Weights of a small transformer language model.
Architecture: no biases in attention or MLP, embeddings untied during training, normalized queries and keys, some layers without attention, local attention windows, gated attention.
Training: a variant of Muon for these matrices, 127M tokens, 8459 steps.
Each number is 128 + 32 x the weight over the matrix's rms, rounded and kept within 0 to 255. Layers, rows and columns count from 0.

# layer 2 MLP down, 160x512, rms 0.061, rows 120-144, columns 384-511
[[172 136 134 132  74 118 102 142 100 103 126 153 132 128 168 135 143 111 131 164 113 123 138  76  86 118 102 182 101 158 153 108 103 147 152 123  90 118 177 107 126 121 133 127 136 133 123 108  99 139 128 170 117 148 148 156 124  85  93 149 105 153 130 167  93 151 179 155 127 113 168 129 118  80 163 121 118  60 137 161  66 100 102 153 142  75 104  39  93 170 166 117 124 154 129  93 131 184 170 124 131 123 146 138 163 153 161 159 154 152 101 119 126  70 134  88 119 111 135  71  84 140 123 131 157  97  81 125]
 [141 132  92  85  90 113 163 119 174 143 135 110 179  92 151  72 168 130  92 122 120 130 153 156 117 135 136 124 111 104 146 135 141 106 147 109 144 127 126 105 122  55 102 164  87 173 150 151 156 101 143 127  97  81 119 194 182 134 118  72 103 104  96 139 140 116 139  54 127 165 169 136  42 106 124 163 135 123 135 141 132 100  93  86 117 100 145 137 143 170  96 124 155 118 135 135  40 178 125 113 102  91 111 111 143 143  90 135 163 120 132  84 115  93 142 158 171 150  79 139 124 122 239  89 150 136 129 153]
 [134 162 161  98 141  94 189 138 125  87  87  81 128 109 107 128 144 168 183 193 105 100 152 164 150 154 118 141 165 109  96 125  91 136 115  76  94 123 116 122 149  83 118 108 110 125  97 165 116 111 116 139  92  94  93 158 135 130 192 106 218 115 188  99  66 159 164 139 156 122  91 131  82  72 106  89 105  51  72 152  87 164 136  88 161 175 122 128 142 146 128  91 142  92  83 204 138 139 183 195 114 142 108 128 155 155 196 133 128 137  83 106 154 152 159  96 121 126 132  83  94 100 116 125  87  84 100 147]
 [156 196 139 104 194 139  51 193 150 107 138  75 151 122 151  77 140 143 137 109 117  96 126 178 128 134 107 122 105 118  82  99  75 165 131 133 166 151 138 209 124 157 174 147 155 135 138 111 114 102  82 125 142 130  89 169 129 114 105 183 177 188 146  98 171 112 123  79 151 145 115 115  86  92 215 127  92  90 133 140 106 136  66 223 142 136 156 139  94 154 131 123 172 147  87 145 204  98 105  96 100 110 194 121 160 141 106 222 136 135  90 149 151 139 137 115 143 146 103 124  63 150 131  92 128 195 143 162]
 [129 160 156 155 113 169 124 136  67  97 117 109 127 136 156 140  98 165  76 110  84  72  96 166 139 106  88 122 172 154 115 126  73 150 139  78 115 148 139 106 158 120 154 132 125 145 103 132 159 107 119 131 136 108 148  76 102 116  76 139 156 173 146  67 132 150 130  91  65 133 102 142  93  99 156 143 133 102 156 105 111 127 133 146 145 120 122 126 145 115  97 107 147 105 185  97 113 124 115  56 111  98 149 118 155 146 172 129 114 140 183 109 136 111 112  34 172 127 161 140  96  91 120 143 126 107 143 143]
 [194 103 176 118 130  93 142 123 135 134 140 123 119 104 159 154 175 103  75 152  91 152 192 142  77 128 144  71 137 124 171 115  98 116  97 159  98  90 141  65 130  83 173 115 167 157 172 109 100 152 224 144  69 118 134 120 146 127 122 202 116 114 146  56 147 170 149 123 119  90 102 103 138 158  99  99 171 155  98 184 116 181 188  87 141  72 102 192 143 160 151 143 159 134 139 148 120 129 117 152 154 152 122 113 180  43 124 162 151 119 129 150  99 185 139  70 140 114 163 191 151 157 154  90 143 117  35 167]
 [ 94  87 117  66 141  85  63 133 117 130 123 123 129 144 103  74  77 160 133 151 133 135 161 134 147 121 156 197 161 140 159  83  92 110 124 106 164 104 213 188 131  94 108 152 143 130 135 125 122 166 168 164 169  83  88 208 177 115  83 123 147 154 108 158  98 107 115 118 184 128 165  89 189  99  71 153  77 126 140 111 126  85 145  30 130 110 138 121 101 119 174 128 165 138 156 105 107 145 117 123  83 111   0  78  99 122 118 123 149 139 166 181 114 127 119 130 152 155 121 161 115 102 146 101  94  87  62 101]
 [130 138  97 101 164 129 154 144 175 132  76  95 135 108  94 152 106 119 139 113 159  48 170 152 133  18 119 126  80 138 107 127 145 153 165 137 126 103 138 112  96 134 108 115 214 152 119 130 158 131 109 122 132 102 139 134 137 101  74 152 122 104 152 156 115 146 139 103 117 160 128 163  62 171 133  96 140  88 133  44 167 158 146  46 171 121 163 157 140  58 169 150 132 177 105 118 107 128 220 119 116 161 151  93 141  15 175 142  76 130  98 123 139 154 148 126 160 194 178 107 229 146 117 110 184 104 187 105]
 [201 133 122  72  75  88 176 132  87 114 183 169 141 159 147 105  85 169 131 145 125 115 154 182 115  97 148 114 132 148 165 118 141 150 121 142 171 171  66 133 117  74  68 115 147 160 104 176 122 153  55 140  90 121 127 137 127  96 103 115 121 175 131 181  65 188 103  94 151 188 134  70 144 119 105 129 161  81 110  99 176 124  95 150 149 127 164 142 165 174  29 117 164 119 153  41 120 177 127 180 115 161 116 106 137 157 144 124  77 129  84 134 105  68  77  94 160  74 146 131 186 137 138 109  82 136 190 105]
 [135 125 113 167 164 122 193 158 157 131 151 135 148 160  98 123  75 157 164  96 109 127 179 108  97 170 160 127 137 164 150 132 149 114  99 132 139 110 148 114 141 177 141 148 176 141 180 117 118 124 123  91 141 105  85 108 129 115 147 113 139 129 128 157 130 130 123 126  77 116 102 134  89 122 113 134  82 125 155 134 128 137 177 158 127  81  72 124 207 109  55 112 147 125 111 124 139 187 141 162 179  80 135 134 193 107 135 115 111 137 141 129 147 122 145 167  78 149 199 206 156 155 149 140 107 111 119 121]
 [122 114 139 127 136 126 130  97 105 157 123 142 145 140  86 102 165  96 136 170 145  87 118  55 136 200 154 113 141 168  64 105 109 119 158 176  67 128 151 106 105 150 138 123 136 144 147 125 115 155 103 143 164 121 136 100 187 175 160 125 117 123 145 165 115  86 142 126 130 122 158  84 157 110  85 172  90  94 179 166  95 142 124 220 111 127 136  86 129 124  98  79 181  84 109 127  82 145  83 175 100 151 197 128 121 151 156 130  89 165 208 160 145 124  82  89 116  76  92 157 150 104 105 155  72 151 152 127]
 [152 181 126 117 125 112 147 149 158 113 173 208  87 116 118 114 126 157 143 122 148 106 203 136 124 123 133 173 143 129 121 148  77 155 160 152 146 153 128 147 114 136 100  72 161 179 137 159 127 147  87 153 119 138 127 186  95  96 160 146  61 156 153 122 142 153 165 126 179 146 149 124 145 151 118 105 168 149  46 139 130 109 128 165  99 123 139 138 117 141 126 181 116 141 164 109 135 126 145 133 164 115 180 128 107 182 145 100 153 146 130 136 141 145 121 132 156  65 137 119 115 162 156 166 163 130 123 160]
 [120  79  87 118  67 142 122 113 135 172 134 135 152 135 161 143 129 198 105 125 145 113 145 119 125 153 129 162 112 117 157 159 154 111  86 128 136 127 161 137 173 143 116 143 185 139 172 155 141 140 167 139 129  95 103 147 156 151 180 143 191 191 144  98 146 137 197 110  26  88  91 105 115 153  91 123  69 101 126 103 105 100 122 207 122 120 167 208 130 143 121 128 164 158 102 105 128 164 111 132 104 118 179 142  96 173 115  85 112 129 146 119 148 144 130 106 136 173 137 125 145  31 166 132 176 168 125 151]
 [157 140 102  74 144 168 113  98 173  72 136 133 193 106 115 116 168  88  91  91 141 100 110 164  89 177 103 149  91 143 162 125 115  85 155 106 121 121 179  67 160 162 110 105  89 161 121  59 129 147 160  81 135 180 125 150 142 110 102 186 165 134 134  72 103 105 141 119 217 162 117  97  65 143 137 132 179 177 140  85 159 127 157 160 122 151 134 159 169 126  69 189 112 136  86 152  87 121 129  84 119 150 141 102 122 143 117  47 122 135 169 112 139 161 101 145  97 168  99 156 104 157 124 119  92 100 174  98]
 [112 193 155 208 139 141 160 114  72 120 114 130 108 136 120  60 149 137  69 132 148 163 121 158 144  97 148 106 125 148  96 174 150 134 116 114  94 120 183  86 107 139 117  83  82 132 117 105 138  81  50 152 126 107 143  37 122  81 109  77 107 140 138 125 103 107 185 140 183 133  97  99 167 136 152  66 166  86 107 200 176 167  91  67 104 101  73 122 177 114 110 170 112 102 126  66  71 111 159 134 119 177 169 122  78 135 122  50 105 156 114  72  74  40  81  39 106 150 124 178  78 180 106 143  98 133 109 102]
 [103 144 163 147  80 158  61 131  94  64 137 143 153 169 181 155 181 184 140 139 176 137  80 112 172 188 145 100 109  93 125 165 136 107 119  81 166 107 138 128 158  85 176  96 123  96 140 123 123 167  77 189  97 145 148 150  75 146 157 172 181 138 104 129  94 150 147 167 102 122 154 100 165 146 116 132 108 112 143 112  86 158 132 108 159 127 139 163 108  97 144 180  83  79 120 174 103  79 128 140 111  94 150 120  58 197 146 153 170 116 117  80 129 175 164 135 111 145 105 104 123 145 166 147  90 117 156 125]
 [151  95  40 138 213 128 122 110 103 185 144  87  72 154 185 174 140 129 117 156  85 115  74 127  97 206 127 116  78  86 161 115 116 177 116  76 139  99 100 152  95 116 186 174 177  98  77 114  85 106 135 124 119 104 169 124 133 162  81  81 200 157 133 145 115 170 130 116 223 122 171 186 107 109  58 148 161  76 221 170  79 100 146  99  94 102  99 129 103 160 178  97 145 124  49 170  99 154 151 106 125  88  62 119 139 132 125 145  91 116 153 149 184  83 116  62  89 138 114  77 119 144 159 121 122 136 144 134]
 [130 144 161 129 136 172  95  99 183 113 112 110 126  96 157 136 119 132 135  77 126 107  82 121  81  58 106 147  73  99 131 129 119 107 163  84 118 158 123 171 142  98 107 147 130 131 148 126 156 164  91  97 106 101 138 104  72 129  54 116 155 129  72  85 147 180  96 138  88 100 123 142 131 134  87 165 110 130 172 137  86  96  90 140  82 135 135 163 155 127 178 159 123 134 130  71 131 104  97 111 121 163 132 121 136 150  69 114 142 131 179  71 140 115 173 162 152 133 135 113 142 152 114 140  82 118 109 110]
 [103 173  77 184 169 149 113 169 167 133 111 102 162 116 118 130 103 137  76 124 121 164 147 111 152 166 141  98  83  93 121 121 113  80 144 111 135 134 122  98 191 108 127 126  91 127 102 110 110 118  62 149 144 172 140 184 124 146 192 136 180  96 164 134 119 132  94 135 112 122  89 124 114 120 155 152 115 129  83 158 179 106 154 105 136 181 120 111 136 108 166 127 168  98 105 182  92  77 126 124 119 158 108 147 135 167 144  92 155  95 181  62 114  61 178  88 107 136  96 144 128 124 151 144 128 107 125 137]
 [146 112  98  70 117  84 105 169  86 164 181 126  56  97 183  93 117 141 122 136 112 140 150 142 195 146 125 120  73 153 125  82  43  92 153 185  85 124 180 130  67 136 146 147  67 181 104  95 152  90 118 110 159 165 138 136 152 212 145 159 107 130 131 184 209 139 161 126 217 140 121 136 165 166  69 128 126 182 117 141 192 131  62 126 118 205 145 156 132 159 129 134 114 146 123  87  81 136 126 143 184 158 229 177 117 119 111 108 135 104 166 165 106 134  84 121 180 132 108 172 110 132 201 154 134 112 129 129]
 [169 131  82  97 130 131 139  99 136 176 110 146 114 105 152 106 108 155 173 123 120  96  86  99 138  38 106  72 146  86 140 217 121  77 184 143  72  96  74  94 133 135  88 127 153 101 120 107  72  43 155 109 114 167 174  58 145 122  90  97  99 101  95 157 173 147 127 101 185  89 168 113 219 109 147  99 160 131 126  87 120  78 162 149 127 128 130 167 141 118  75 113 153  90 146 121 213 156 130 109 108 166 168 130 128  73 155 117 112 123 159 143 162 119 138  96 114  85 187  88 165 171 121 131 152 143 125 127]
 [136 129 165 189 101 125  99 111 155 149 154 129  95 131 136 112 148 163 121 113 101 139 210 131 141  49 118  94 179 174 141  92 108 134 126 155 117 149 136 133  72 161 164 182 114 120 154 103 147  91 118 121 115 151 153  75 115 144 149 131 126 176 100 148  67 124 117 137  49 135  90 123 109 142 120  64 147 117 139 113 143 122 115  73 167  98  93 121 104 125 142 100 102  95  54 130 103 187 166 131 134 172 148 171 150  89 152 108 147  76 113 148 118 147 120 102 137  90 124  89 126 143 127 140 150 124 133  78]
 [127 110 148 154  97 148 124 137  88  94  98 142 127 139 206 103 100  85 115 179  97 146 138 158 124  96 183 122 180 191 150 101 102 128  85 102 159 128 143 171 151 121 141 147 124  98 131 115 125 177 107 158  98 145 152 139 111  76 163  85 219  94 118 143 153  89 135 166 170  79 158 106 104  97 161 139 163 112  94  96  88 112 202 160 153  91 109 173 203 157 130 122  92  86 166  65 142  97  79 137 112 130 135 158 121 102  89 137  95 155 156 112 141 138 131 118 163  85 182 139 112 127 186 128 176  86 103  94]
 [190 120  84 106 171 123 147 152 134 127 109 100 116 105 133 137 151 120 101 187 204 112 161 161 141 185  59 184 116 144 162  87 129 105 140 152 125 135 135 167 110 142 127  84 120 118 112 164 171  86 131 174 114 133 109 118 112 136 119 152 106  71 152 148 138 129 145 163 141 132 125 123 110 169 145 117 149 118 123 106 115 121 109 141 101 122 150 109 146 149 180 152 155 150 109 128 111 132 121 134 117 151 162 212 128 121 125 155 121 113 152 132 179 177 153 142 148 150 142 132  99 180 142 144 192 150  71 181]
 [151  60  76 124 151 102 129 140 130 140 105 118 134 150 207 119 176 129 144   0 158 194 115 155 136 138 186  74  91 155 106 125  73 105  66 110 108 100 151  90 111 123  89 100 136 130 149 145 140 118  65 125 100  74 132 141 117 178 142  52 143 124 159 158 107  85 209 192 100 176 156 121  94 161 141 123  92 121 147 154 189  96 112 162 103 161 142 126 155 150 132  81 168 138 203 135  65 159 137 128 122 142  78 229 131 163 150 135  68  99 131 154 124 127 143  95 108 136 132 158 116  97 194 104 126 134 146 116]]